{"norm": "layernorm", "init_std_o": 0.00416, "init_std_down": 0.00294, "optimizer": "muon_variant", "lr_head": 0.00507, "schedule": "wsd", "max_steps": 8915}
Each number is 128 + 24 x the weight over its row's rms, rounded and kept within 0 to 255. Layers, rows and columns count from 0. The size above them is the row's rms in percent of the matrix's.

# layer 4 MLP down (transposed), 512x256, rms 0.0543, rows 61-87, columns 0-127
size [ 97   6 127 107 113  48 130 104  52 122 101 113 141  88 130  44 141  32 141 131  38  33  24 105 122 100  87]
[[150  99 126 138 105 125 119 137 176 110 155 140 154 112  85  91 143  88 114 121 136 154 131 115 109 129 141 141 112  99 151 164 122 158 145 113  87 148 116 139 138 143  99 131 122 138 151 160 166  88 128 144 112 129 104 155  93 106 151  77 155 150 126 104 122  76 100 142 160 141 153 164 104 148 126 103 136 144 178 118 152 141 116 135 106 140 108 107  98 149 137 151 140 124 148 123  93 179 162 119  89 154 134 110 150 153  92 116 135 145 110 131 155 116 183 122 136 134 135 147 133  95 157 161 142 129 130 104]
 [117 133 148 132 147 156 144 146 107 104 121  97 142  96  75 155 116 127 121 143  95 121 121 101 167 158 148 112 150 112 127 118  91 125 113 141  99 163 133 144  91 101 129 168 127 158 150 152 123 196 126 125 131  74 131 158 124 149 121 170 147 119 103 149 155 129 101 148 146  97 144 139 105 150 132 128 101 112 117 160 116 147 120 131 113  89 137 105 124 128 162 177 120 131 158 142  85  80 154 133 138 138  76 118 143 119 112 138 118 167 160 105  97 219 146  83 159 111 154 162  89 121  98  94 163 115  94 143]
 [139 131 140 120 144 112 120 144 132 214 131 114 153 115 157  88  92 141  97 113 129 121 124 155 111 113 136  95 108 140 128 108 101 104 143 159 140 171 132 137 157 137 126 157 155 125  85 123 168  95 149 107 162  98 129 127 128 157 131 115 131 134 116 130 180  79 104 124  91 121 155 147 162 120 127 102 117 123 112 155  96 131 119 134 112 108 133 117 155 131 100 120 102 148 104 122 117 110 148 147 123 107 125 126 157 132 132 121 119 172 133 124 158 163 161 107 137 128 107 141 125 121 115 114 134 175 125 100]
 [139 156 128 185 128 137  58 145 142 115 130 176 164 127 144 124 128 119 134 123 143 117 100 134  98 136 133 145 105  91  86 138 107 100 113 159 127 124  65 108 105 116 121 132 115  81 158 130 137 177 146 108 141 153 153  79 122 115 136 126 129 130 125 136 113 186 116 133 138 139 149  97 117  26 118 157 146 126 105 138 147 118 130 117 117 118 137 121 146 152 114 107 113 146 146 104 105 153 120 130 122 125 142 154 154 116 148 141 131 157 119 117 133 107  90 123 109 154  87 129 139 105 103 107 184 138 143 147]
 [150 130 131 121 177 115 147 171 117 128 158 164 152  68 133 143 116  95 142 155 129 127 135 153 163  89 109 176 117  99 130  88 126 128 123 155 146 143 133 103 150 136 131 135 154 174 137 154 159 141 163 115 104 116 133 123 138 119 158 138 137 124 137 161 136 108  97 104 148 162 127  86 141  83  90 110  88 157 146 121 129 139 119 115 143 110 103 179 144 125 159 147 148 112  90 110 115  62 134 150 131 148 137 161 135 127 175 144  92  88  84 125  61 130 127 159 110 129 150 133 146 119  99 144 131 146 155 159]
 [101 155 121 148 107  96 106 129 136 153 140 111 122 146 143 129 109 141 136 144 131 136 170 132 146  94 112  97 131  61 162 141 144 149 143 129 123 155 130 109 147 146  73 123 145 116  73 118 143 104  86 121 140 109 158 161 139  79 145 132 115 145  65 120 130 128 106 132 127 144 127 112 173 167 124 133 109 110 122 157 120 140 126  66 119 142 184 122 148  89 126 133 143 107 113 105 121  84 143 145 139  82 173 149  95 156 157 133 121 110 116 108 138 141 103 130 166  94 133 163 107 130 150 163 173 103 105 171]
 [113 113 177 114 164 113 109 101 145 160 113 125 126 189 132 135 147 128 145 131 153 121 125 111  87 138 118 104 122 158 170 132 117 114 144 130 111 100 104 128 137 154 135 148 109 137 136  99 116 116 117 103  92 137 111  81 137 163 144 156 128 141 141 149 125 139 129  70 129 156 169 126 136 102 137 119 113  95 172 120 113 106 103 124 157 133  98 124 116  78  87 148 132 142 125 183 106  62 162 123 113 144 156 117 185 145 115 113  83 142  86 127 113 173 131 145 115 105 105 113 179 164 138 152 182 113 134 109]
 [162 137 168 138 136 192  83 147 106 110 104 121 159 118 148 100 107 165 105 131 127 103  96 144 131 139 119 151 135 142 131 114 150 135  68 101 115 108  98 117 147 146 154  70 179 131 163 188 131 131  95 108 109  96 116 155 116 141 111 112 137  73 107 107  94 123 132 129 139 134 113 114 133 153 125 139 174 153  97  81 119 123 171 132 115 169 166  95 114  98 135 128 134 131 145 103  96 114 124 124 115 117 166 162  87 157 149  89 123 134 122 135 164 104 159  81 158 153 112 101 118 153 130 151 110 103 124 143]
 [145 157  89 131 112  93 107 165 122 154 118 181 129 151 181 110 131 136 112 135 105 149 141 112  91  94 134 117 116 142 160 121 140 108 147 147 111 149 176 193  94 117  64 130 172 137 158 121 119  65 157 147 136 159 112 142 118 128 168 117 132 122  65 134 149 124 105 152 113 108 106 179 135 112 147 134 107 106 118 163 110 126 148 146 150 150 100  84 156 144 141 157 116 108 131 136 141 104 125 141 146 142 105 127 127 129  92 116 145 124 157  83 150 164 159 144  80 101 162 167  94 120 126 134 119 119 108 106]
 [183  91 141 127 139 150 183 132  99 158 183 142 109 140 133 121 144 131 115 114 123 143 142  94 134  93 147 134 107 116 124 112 109 124  96 162 118 168 135 129 134 128  95  74 100 117 145 148 117  78 141 163 145 134 136 110 112 182 114 133 149 123 135  95 114  93  75 138 145 141 137 134 114 165 143 129 116 162 121 101 130 102 168 146 126 137 130 158 134 183 116 134 105 120 119 123 127  90 148 163 139 116 135 128 142  96 105 110 133 111 153 149 125 120 165 136 129 150 121 126 117 140 129 123 144 129 137 137]
 [153 169 131 115 147 182 122 131  82  99 142 131 114 127 134 117 150 121 100 131 135 137 118 140 140 178 136 111 147 100 101  99 127 122 109  71 134 136 141 132 143 119 101 171  99 112 146 100 117 129 107 166 182 123 104 123 155 163 148 154 144  82  67 113 103 131 168 133 120 121  78 127  72 120 113 131 120 164 149 121 132 124  95 156 117 133  95 141 134 133 160 147 140 124 113 134  88 131 131 160 102 178 141 108 149 116 123 135 108 118  93 119 114 105 134 125 150 147 138 131 140 141 123 147 117 140 132  71]
 [111 126 105 114 143 149 120 108 165 105 142 149  80 148 121  67 132 120  78  89 106 173 133 100 159 130 151 106 106 135  92 137 117  81 128 109 118 148 142 104 117 151 142 109  86 163 129 157 143 135 134  95 150 151 108 130 103  89 172 142 134 124 119 103 133 147 112 133 143 104 141 154 106 131 157 109 116 132 117  76 156 123 155 119 138 118 134 164 173 133 151 125 153 134 165  96 164 122 132 129 125 155 173 137 154 131 150 145  87 161 108  77 157 203 121 126 157 128 108 125 120 159 123  99 135 124 101 130]
 [107  99 107 115 114 141  99  83  80 118 151 143 130 134 152 175 135 126 158  80  95 144 122 149 124 115 153 128 143 143 119 131 107 145 140 139 147 162 105 151 108 109 136 112 105 109 150 122 120 102 122 152 126 120  64 148 111 124 163 126 110 118  81 125 151 176 173 153  93 104 118 135 111 104 119 120 142 153 172 109 108  95  96 144 147 156 158 131  85 115 134 106 122 129 108 129 115 111 103 155 155 106 127 157 162 153 128 155 117  86 115 180 136 139  82  96 147 149 157 118  95 145 157 128 101 146 210 104]
 [145 143 111 176 114 118 148 146  96 129 140  90 115 154 143  70 131 112 140 160 117 169 134 162 123 134 103  89 142 117 128 153 134 127 113  96 184 135 145 171 148 135 148  72  94 132 101 122 157 141 115 144  99 145 124 132 144  95 118 126 140 128 166 111 106 149  99 128 145 123 129 135 141 120  96 146 109 144  93 119 129 118 136 148 108 129 132 110 164  89 141 164 153 136 115 101 154 114 101 163 128 115 153 146 111 158 172 128 134 157 114 121 100 152 104 125 160 107 116 147  83  97 133 133 139 116  99 133]
 [141 113 151 160  96 157 144 131 138 114 133 181  78 120 117 126 141 135 105 107 130 138  91 128 138 145 169 142 130 126 131 122 177  93  84 145 100 138 114  81 137 137 125 145 160 121 131 163 101 142 159  80  74 118 174 126 143 138 140 104 158 112 117 130  96  80 135 141  86 121 164 135 173 160 140 122 111 136 111 199  98 141 123 144 115 103 124  92 119 122 129 120 130 142 117 155 150 143 132  93 133 129  89 128 118  98 131 100 169 179 146 130 135 111 156 128 130  94 132 128 109 111 111 128 125 141 129 120]
 [168 112 113 146 130 126 125 142 158 139  92 109 112 119 135 139 161 141 171 112  98  92 118 116 136  90 114 147 144 127 118 158 146 104 107 117 146 123 146 132  91  81  61 161 171 138 121 132  92 186 125 172 144 133 190 158 143 135 154 154 118 141 136 152 102 139 156 159 100 129 147 116 125 101 134 107 131 131 119 105 151 115 113 142 123 125 104 184 135  80 147 122 134 122 114 129 185 132 151 151 133 106 140 120 144 125 154 160 105 146  84 123 126  89 173 133 120  97 174 130 129 101  94 120 115  96 112 104]
 [144 104 118 107  77 113 144 104 160 111 114 143 161 185 119 157 147 123 125 136  94 164 103 139  94 122 148 127 159 142  94 127 152 114 125 111 139 118 134 168 103  93 110 132 112 142 120 137 129 118 180 136 134 189 127 123 104 141 134 128 104 146 128 144 131 128 126 146  99 109 132 119  90  97 121 134 134 116  78 131  82 152 120 156 105 102 159 105 107 109 161 129 129  76 132 140 119  72 136 134 162 138 100 142 190  92 110 119 187 115 151 104 101 127 158 143 109 106 119 123 141 154 109 183  82 140 126 108]
 [138 123 122 138 129 123 149 103  56 100 105 139  99 167  91 158 140 106 157 125 121 128  92 134 163 122 151 119 179 136 141 163 129 153 149 115 153  95 147 124  86 137 140 178  92  97 176 153  90 137 114  77 155 145 160 164 142 113 108  93 146 172 102 102 124 144  93 157 128 110  95  98  96 105 138 167 129 133 105 115  95 144 107 102 161 109 125 126 142 140 142 120 118 152 108 103 125  78 159 131  91 152 132 130 132 125 114 125 130 139 164 110 105 125 121 115 156 144  90  84 104 137 156 139 138 140 111 148]
 [111 123 169 149 179 144 119 124 136 117 116 127 153 141 134 137 111 117 112 162 124 102 115 143  94 148 146 119 158 125 101 119 110 112 133  82 127 165 128 114 103 146 168 130 140 145 111 142 108 114 111 112 147 100 134 123 129 113 103 138 150 131  88  86 118  83 102 177 127 113 124 163 120 179  92 101 184 170 106 119 128  91 132 131 126 123 123 178 126  85 132 122 138 114 132 117 166 135 125 124 150  89 113 150 194 144 118 155 114 100 148 106 125 156 129 155 107 194  94  93 115 106 170 102 135 123 136 117]
 [104  94 111 115 118 146 150 105 134 137 164 114 138 143  81 101 128 134 133 121 156 121 116 136  96 152 112 123 162 105 151 140 150 165  91 133 139  76 140 115 161  99 157 137  91 165 127 126 170 107 170 171 116  97 119 125 144 117 121 135 137 121 109 102 141 137 138  75  96 139 134 117  86 104 172 131 132 157 167 139 176 108 101 119 130 136 122 123 128 115 133 103 116 162 136 132 121 126  96 147 136  92 108 177 116 139 127 162 144 106 117 153 140 143 168 169  92 184 106 122 134 133 151 103 126 108 130 152]
 [107  86 108  90 110 140 100 106 129 111 147 131 143 128 177 128 173 124  72 101 126  99 116 131 142 111 167 148 119  94 141 150 137 112 126 143  89 141 146 139 166 105 100 127 139 148 121 114 105 148 132 106 129 145  82 199 137  91 121  87 132 147 119 116 103 117 130 137 165 112 133 139 148  98 112 110 123 121 129 107 125 177 169 129 167 148 137 105 156 115 113 129 107 118 128  96 145 111 158  89 137  97 130 139 121 143 125 131 130 134 100 138  82  81 152  85 132 128 150 127 123 143 137 119 134 152 156 120]
 [114 156 103 155 141 130 146 145 157 103 106  60 152 118 141 127 123 122 139 161 150  78 112 148 139 155 120 128 113 170 140 132 120 109 128 174 142 109 133  32 132 103 160 128 155 109 113 148 145 178 122 136 138  91 103 133 134 104  75 128 159 143 111 131 139 107 120 129 106  99 133 155 124 105 123 137 132 139 109 152 124 123 172  93 144  81 128 132 115 165 181 139 112 145 102 123 177 173 112  97 133 149 127 140  82 125 118 102 144 113 111  98 139 123  61 153 139  34  90 109 119 130 109 108 124 116 127 141]
 [181 138 110 139 132  70 142 101 177 152 147 138 155 146 151 118 114 134 134 109 171 126 106 132 131 106 122  80  88 143 141 119 128 143 108 107 143 128 131 126 115 158 137  68 113  99 183 122 127 140  91 186 119  77 150 145 106 152 154 162 143 114 109 116 115 134 131 102 107 107  94 133 144  98 141 142 140 174  93 135 100 139 127 163 120 102  68  96 164 144 120 124 116 122 141 104 174 142 125 120 143  97 146 116 106 145 133 155 122 153 114 125 138 151 124 142 124 125 145 124 124 115 121 158 157 139 129 121]
 [114 151 179  92 175 170 152 103 137  76 188 111 140 120 118  98 150 127 114 157 147 112 105 117 143 111 143 159 164 131 125 167 118 134 157 107 128  82 169 150 148 108 133 127 181 132 136 146 140 119 124 135 110 124 125 156 172 134 143 106  82  91 108 151 157 119 139 138 158  70 146  90 161 131 116  86  97 138 145 102 118 112 155 131 115 142 127 168 110 132 157 148 101 131 128 128 112 124 120 150 125 134 110 130 120 169 107 114 152 117 117 119 111 137 108 121 117 127 192 117 140 156 140 128 110 112 132 150]
 [138 114 110 140 101 123 159 116  81 155 125 106 154  89 135 149 121 128 162 151 124 141 114 131  79 138 124 135 151 161 120 110 119 164 132 118 132 140 161  97 175 118 111 143 101 139 141 151 141 147 128 152 128 141  90 122 125 150 118 132 123 111 132 115 127  97 135 136 151 147 196 148  96 147 116 148  88 132  93 175 141 101 177 154 133 114 170  74 124 160 107 166 118 174 142 129 161 128 145 149 136 125 176 106 117 120 120 120 107 109 144 107 110 124 131 132 133  84 144 134 134 123 125 112 166 135 132 163]
 [113 148 134 123 159 101 106 151 165  94 134 106 102 189 128 127 130 120 105  98 113 142 155 108 111  95 154 123 133 102 161 153 112 108  77  97 152 149 129 139 166 146 106 135 143 106  76 121 131 138 141 129 134 102 135 105 134 134 118  95 141 106 102  84 148 126 150 149 111 134  97 171 131 154 109 105 154 136 142 117 129 141 131 154 120 141  99 108 135  92 120 104 103 118 108 107 139 132 139 166 140 147 110  76 129 129 158 110  86 128 122 110 173 149 142 146 163 141 133 113 147 120  71 180 105  89 132 121]
 [110 171 158 125 147 133 100 121 122 167 109 109 156 119 126 164 205 120 118 149 109 106 199 131 121 108 110 153 128 127 112 119 146 112 113  96 144 128 153 128 117 109 135 130 132 147  96 127 173  99 151 123  99 130 128 149 162 117 144 182 169  81 125 154 125 125 130  99 126 110  89 126 122 213 106 157 108 117  97 110 117 150 154 109 174 119 135  96 157 112 114 182  83 124 112  86 105 138 128  96 160 147 139 162 135 104 133 103 118 103 114 126 144 128 119 160  99  79 128 122 130 111 126 158 141 106  70 120]]
# layer 4 MLP up, 512x256, rms 0.0758, rows 62-88, columns 0-127
size [  5 122 111 108  36 119 101  45 123 100 103 133  93 123  37 164  25 142 163  27  24  20 102 127 104  87 136]
[[182 148 139 126 101 146 164 150 120 119 114 127 118 102 166 151 120 149  97 130 123 152  73 122 128 130 144 118  81 133 106 148 115 133 123 138  91 164 130 130 158 103 120  86 156 148 137 151 169  87 122 134 140 160 120  83 162  97 127 128 123 145 152 140 128 157 109 106 121 115 175 110 105  92 119 151 134 107 100 109 132 130 116 114 144 155 137 137 133 115 139 101 144 124 145 102 116 185 130 118 143 119 145  74 136 113 147 144 123 134 136 119 158  58 145 113  95 133 109 140 128 103 149 157  76  85 129 121]
 [127 152 126 141 140 161 131  99 134 100 142 136  87 124  77 149 123 191 124 134 105 161 149 137 155 153 136  83 127 139 130 143 191  91 106 105 187 118 114 145 109 102 116 127  86  96  99 165 139 120 138 160 122 190 156 168 110 109 143 133 147 134 149 147 113  93 160 110 136 132  80 115 138 113 115 155 155 101 110 137  82 129 129 120 164 115  98 153 107 139 127 136 105 152 178 132 103 107 126 105 154 102  92 164 140 144 174 117 131 119 123 143  39 186 110 175 114 132 154 130 127 126 108 107 116 101 115 110]
 [144  94 104  70 118 140 138 144 120  93 139 136 126 168 150 120 129 143  75 115 176 153 128 122 129 132 106 131 113 136 101 143 159 135  91 115 104 131 178 120 137 128 118 109 127  80 123 156 133  84 107 155 119 121 154 153 132 135 123 114 145  93 131  69 121 130 141 119 116 165 100 139 103 112 180 121  89  95 118 127 116 115 150 151 117 115  99 147 131 150 146 102 147  97 116 131  96 118 145 109  98 138 134 150 162 175 147 134 160 128 141 105 133 154 113 119 119  91 129 120 162 112 129 151 127  69 138 103]
 [138 136 137 158 137 141 124 140 130  94 160 116 147 159 143 138 127 150 136 131 169 137 141 110 137 146 131  80  67 135 123 150 156 118 124 166 119 119 158 106 130 106 157 101 154  98 120  89 137 125 158 119 131 148 112  97 124 141 165 118 139  65 136 107 136 132 117 141  80 105 135 110 161 139 107 167  38 123 139  96 120  95 152 107 156 167 136 158 129 100 129 144 174 147 128 158 113 137 105 144 161 146  96 118 160 118 127 127 127 121  86 155 129 133 113 148 148 138  92 119 131 158 151 159 126 141 134 149]
 [192 110 110  88 145 163 127 149 121 120  90 159 149 125  98 140 107 136  83 116 120 117 135 148 161  90 234 159 115 128 133 117 147 120 127 118 104 126 134 147 159 106 141 134  68 139 146 142 124 119 169 158 107 122 134 145 110 110 152  95  96 123 139 149 116 114 119 133 151 126 121 131 140 121 122 121 147 115 140 161 144 152 117 134 140 122  89 104 121 104 118  92 137 143 120 119 143 117 139 146 129 135 111 133 109 134  98 143 145 147 125  96 105 141 132 117 103 165 144 164 153  98 146 113 126 123 121 112]
 [148 126  97  93  90 167 128 131 160 114 114 127 177 130 129 155 112 165  94 142 141 165  88 129 162 119 136 104 114 129 148 155 155 116  95 152 125 121 131  99 105 120 106 126 107 124 143 150 126 115  77 132 106 150 135 106 126  93 143 129 144  86 157 109 107 114 133 108 134 143 121 179 128 128 106 151  91 161 151 123 129 132 132 153 147 116 113 136 112 120 140 123 143 145 132 117 124 141 119 120 163 139  95 150 143 147 167  94 151 139  79 101 134 117 107 106 139 120 132 109 124 132 156 139 132 116 104 129]
 [ 92 144  94 136 119 144 120 119 130 135 147 121 125 132 106 131 116 153 137 161 164 104 161  94 166 130 172 145 139 111 130 148 139  84  91 149 129 124 114 133 115 123 102 155 111  82 158 149 149  88 115 120 142 103 169 143 113 137 131 128 144 129 137 132 124 137  94 174 147 122 109 151 138 188 133 148 112 122 142 102 123 133 145 127 115 126 135 137 157 118 104 103 121 123 123 140  74 139 113 199 132 118 110 149 152  76 119 139 119 153 117 120 141 118 104 128 154 160 122 144 118 122 143 135 120 108 169 116]
 [134 106 132 112 132 143 162 148 106 125 126 156 166  55 141 126 117 125 116 131 158 115 117 140 117  98 191  95 125 140 101 105  78 131 113 113 180 107  99 131 122 136 129 103  33 119 129 124 159 160 110 140 144 194 128 150 154 132 142  85  75 141 146 140 145 141 116 156 137  94 164  98 127 131  89 137 166 121 133 145 119 133  75 145 108 136 146 143 126 142 116 138 127 167  90 119 145 126 125 111 142 123 121 128 115 193 134 105 141  80  71 116 115 104 132 145 123 144 142 180 113 106 139 159 140 119 144 160]
 [111 135 107 137 156 140 132 108 131 134  64  92  94 121 166 109 112 128 108 124 135 129 114 121 146 112 103  64 132 121 171 172 141 115 113 108 113 158 126 109 108 112 145 147  83  94 142 143 147  96 124 135 160 146 118 130 134 102 170 118 112 142 132 190 119 127 150 139  97 111 112 112 126 170 139  85 153 149 114  99 116  91 137 128 150 144 115 105 171 132 146  92 113 150 178 161 125 185 116 108 114 133 142 161 153 122 139 134 113 139 109 149 129 136 124 170  98 143 121 112  97 146 150 164 116 145 124 177]
 [102 122 126 107 119 134 113 119  99 127 116 168 118  93 131 163 120 118 177 123 145 160 131 100 151 109 100 123 125 106  56 144 114  85  86 113 100 106 129 149 128 122 137 129 144  83 140 133 114 114 136 100 148 134 145 148 104 132 126 152 146 112 121  85 173 100 114  79 158 131 108 126 177 135 122 137 139 103 130 115 128 119  95 139  93 105 139 160 143 110 147 102  93  93  96 132 169 141 127 120 105 164 142 148 134 113 118 144 143 145 103 112  96 134 136 123  84 146 154 111 180 122 130 121 128 123 110 111]
 [151 150 166 134  96 149 111 110 154 108 104 103 150 156 131 122 131 174 119 162 160 151 109 108 118 170 120 128  93 137 148 166 136 126 120  88 138 134 149 126 136  89 138 124 165 102 132  95 151 112 129 111 160 161 163 120 109 151 138  95 106 138 118 109 101 148 120 150 151 150 102 116  92 119 152 137 114 119 121 147 126 100 111 117 114 118 102 120 108  98  95 119 136  86 128 157 130 134 119 115 129 104 160 145 124 175  87 102 110 162 142 118 114 124 140 146 116  82 122 164 157 106 118 127  98 152  94 100]
 [125 143 131 153 112 165 124 145 100 129 123 141 106 178 145  86 128 106  83 139 128  98 138 120 142 176 148 109 137 104 115  87 138 141 108 109 122 158 154 125 135 113 179 142 133 125 136  95 180 107 107 148 136 127 137 116 110 142 112 125 122 121 135 105  99 133 120 168 118 135 127  97 163 120 119 134 114 122  71 158 130 122 133 110 119 168 127 108 119 121  64  89 132 122 178 161 165 131 136 126 164 145 177 186 119 116 117 116  82 164 138 120 122 116 116 104 108 114 145 119 113 125  71 155 108 111  97 135]
 [141 140 196 139 115 112 106 154 115  59 103 160 129 109 126 156 140 151 111 106 157 136 126  90 139 127 112  99 128  88 124 114 190 114 107 124 130  79  84 106 115 101 153  82 130 113  75 145 157  95 140 109 126 109 179 158 132 119 164 102  98 107 168 146 111 142 156 131 139  95  90 140  94 168  96 128 137 141 137 122 134 132 108 144 137 125 134 154 134 132  95 173 148 103 139 112 121 132 133  91 151 120 106 146 114 150 156 116 138 136 155 149 111 135 165 110 138 133 126 143 123 132 151  98  99 126 108 113]
 [159 113 126 147 173 140 124 148 100 155 120 114 153 143 151 136 153 138 190 148 145 168 135 108 149 125 116 110 155  96 136 143 125 145 123 139 173 131 117  97 134 118 156 171 108  99  80 162 106 131  86 104 131 121 147 108 114 135 131  94 128 163 179 125 110  85  84 150 151 120 106 105  93 113 155 143  91 134 148 104 137 112  87 108 128 117 145 150 132 149 135 122 115 147 135 118 109 152 146 105 149  99 106 190 131 115 153 129 134 106 143 176 146 120  96  93 118 138 100 147 144 121 149 145 110 103 133 186]
 [103 149  82 152 144 129 151 141 130 118 154 140 101 107 139 145 142 130 124 131 131 119 114 138 125 120 130 127 128 158 104 108 110 128 104  93 159 129 156  96 126 133 138  89 156 156 187 113 152 104 181 101 133 128 141 136 140 110 124 111 132 162 148 135 119 135  72 117 116 135 115 135 154 129  75  92 143 120 138 117 143 117 118 124 144 140 144 121  91 141 112 145 118 186  68  95 118 134  75  91 110 137 121 107 162 134 117 134 117  85  83  67 159 168 161 126  96 143 134 155 133 133 136 167 122 154 122 134]
 [116 125 172 153  92 127 152 135 134 101 143 119 155 168 126 125 150 132 137 104 112 136 112 103 135 150 110 151 121 119 147 182 138 125 121 135 156 124 134 146 113 106 142 147 161 140 150 139 187 112 138 116 130 158 113 132  63 175 154 142 127 119 153 163  77 124 132 142 151 109 106 151 102 120 121 145  98 121 126  94 103 108 161 135 168 132 137 123 141 113 128  54 137  89 129 146 113 105  91 129 117 110 106  92 138  89 106 152  87 177 125 132 100 103 115 116  80 126 128 139 131 131 139  83 124 150 142 146]
 [ 94 120 123 122 123 143  99 131 149 180 138 117 179 110 131 163  97 141 149 135 141  98 130 129 126 143 151 152 125 130 120 112 121 121 131 104  93 188 120 121 128 120 104 135  63 148 106 136 136 137 149 140 184 140 116 110 120 185 133 150 103 111 141 129 127 108 150  98 197 133 141  94 121 116 106 121 147 123 144 140 147 124 130 165 122 101 107 102  85 122 111 114 113 139 137 105 110 111  68 111 149  94 101 139 152 110 100  95 135 142  66  99 137 110  72 181 111 127 169 171 135 146  93 147 121 123 138 104]
 [116 125 113 110 140 109  95 123 135  80 137 143 129 125 121 162 122 109 171 160 157 119 157 134 144  83 102 160 149 115 134 146 169 120 129  81 167 136 130 118 133 127 132 149 138 156  80 121  92  77 147 130 113  93 100 128 136 127 130 108 171 140 121  94 129  96 133  89 117 144 107 140 127 139  84 134 107 131 118 134 137 146 120 126 129  94 110 108 123 129 139 130 123 130 152 106 130 139 115 145 140 137 118 123 121 142 132 140 181 105 128  54 119 145 140 144 107 122 103 132 133 126 128 103  86 161  98 128]
 [106 133 165 134 104 126 125 174 122 164 130 129 129 108 120  96 147 140 112 118 135 121 130 115 120 103 112 122 149 135 113 122  88 156 158 135 128  81 114 124 156 109 105 118 131 130 180 142 179 133 138  98 131 132 171 132 150 112 143 131 111 143 117 132 165 121 139 103 103 122 127 119 122 109 108 110 148 139 150 128 140 139 171 105 102 156 128  43 139 136 114  92 130 124 118 148 162 138  85 103  97  51 101  67 140 150 155 146  99 114 139 125 126 115 144 146 108 170 138 110 138 115 132 147 144 136 119 140]
 [159 143 123 146 133 155 140 118 184 137 144 144 153 105 127 118 133  96 112 110 137 103 143 125 163 180  94 128 122 121 134 136 133 130 164 119 127 115 113 160 142 130 115 118 146 143 153 100 148 160 129 142 143 158 145  80 128 150 136  88  85 147 142 152 144 148 133 151 121 178 123 106  93 108 140 122 129 108 130 124  89 142 115 114  97 121 118 119 147 129 121 136 125 141 132 128  90  72 108 129 140 144  88 126 126 104 123 158 103 140 156 108 160 123  83 116 115 168 106  90  89 141 127 153  72 150 151 169]
 [172 111 158  90  96 141 118 137 106 148 110 120 112 126 123 155 133 106  99 104 140 171 149 135  76 127 129 112 120 150 153 100 132 144 174  88 120 142 136 113 138 122 109 122 135 134 122 108 116 109 145 124 112 147  69 119 152 129 132 113  76 119 144 127 128 140 134 104 102 136 112 111 118 112 133 130 141 125 155 119 162 142 117 147 144 164 164 150 103  81 148 150 138 139 116  77 149 139 168 129 147 137 114 141 136 138 150 132 153 117 146 134 151 108  99  97 104 168 162 165 137 114 122 114 123 137 123 123]
 [106 131 147 128 111 134  99 127  94 125 106  85 178 118 140 168 120 143 113 127 142 125 155 108 141 153 149 151 124 131 140 139 144 134 174 154 143 102 109 195 166  98  94 144 115 125 104 163  47 102 163 106 139 136 179 138 158  95 141 114 118 134 137  90 101 134 175 137 135 123 149 175  85 111 150 146 106 122 121 137 169 103 150  49 129 168 128 168 112 138 110  92 121 145 142 128 132  82 120  87 137 115 116 145 142 120 105 136 136 119 121 123 104 135 144 117 140 144 128 112 166 120 140 149 137 109 135 107]
 [133 134 140 130 162 137  84 122 130 165 107  71 112 124 105 118 115 153 159 139 189  90 126 116 143 118 145  77 128 139 126 114 174 153 111 161 169 123 130 141  84 104 176 147  89 169 122 101 119 123 114 132 116  86 133 142  96 141 133 117 135 148 123 132 140  90 132  96 166 127 143  98 114 123 139 125 108 139 120 137 123 133 106 108 150 151  91 129 115 132  92 107 153  96 165 118 179  99 135  86 140 134 103 170 136 132 175 156 118 165  82 177 138 129 154 132 166 139 143 129 116 100 117 120 152 138 140 109]
 [164 124 156 107 124 157 123 125 108  98 136 135  97  97 134 129 169 107 138 148 152 138  61 121 117 119 102 144 148 148 168  91 149  72 172 145 129 155 176 122 141 117 122  90 133 145 118 109 169 144 131 123 127 110 107 133 176 119 138 138 157 142 163 120 109 111 117 107 132 160 148 137 144 112 143 157 130 101 139 135 126 151 137  76 145  99  84  77 135 138 109 117 140 124 106 127  99 132 184 168 120 151 115 111 129 149 126 116 136 100 121 130 125 111 128 177  95  73 118 129 106 112 124 147 121 138 122 186]
 [119 127 153 124 116 150 144 102  96 122 143 139 161 120 115 149 177 135 146 160 102 146 163 128 159 162 118 140 148 143 143 127  88 130 104 131 139  97 140 110 129 124  84 131 106 154  98 106 118 115 118  97 113 124 139 115 131  76 136 147 174 210 148 123 110 138 123 113 166 116 160 122 154 110 137 126 139 131 130  95 142 114 107 130 132 168 113 146 151 103 143 133 170 106 100 145 141 148 126  93 196 101 154 122 147 140 118  91 146 139 127 111 145 130 122 115 106 113 158 122 159  72 143 131 129 137 182 134]
 [113 125 133 139 120 144 171 156 143 108 131 109 128 145 159 133 141 121 114 148 147 129 139 147 130 116 116 160 173 116 145  69 110 107 156 133 146 104 110 146 118 103 109 125 110 122 197 107 140 171 132 104 135 132  98 137 157 118 142 154 108 162 139 175 121 141 132 124 122 180 126 105 133 119 144 140 161 130 131 119 143 151 142 112 163 112 157  80 155 127 156  71 188 136  68 125 101 130  98 114 137 102 131 108 158 174 121 126 118 147 109 113 134 101  85 127 135 153 137 112 128 133 127 115 148 140 151 112]
 [126 123 147  96 168 147 174 102 164 135 124 131 123 103 137 132 128 131 142 151 148 126 144 152 139 145 108 125 106 124 127 122  93  85 133 102 109 122 118 144 176 103 142 121 144 127 113 141 135 101 121  92  73 118 111 117 147 174 132 141 125 144 122 114 151 109  85 109 122 153 101 136 155 162 127 144 135 135 145  95 101 131 119 142 114 124 126  85 146 130 115 136 175 123 161 154 135 161 140 126 100 140 115 127 136 140 124 113 102 115 154 115 145 107 137 137 141 168 103  93 116 127 158 111  79 136  83 119]]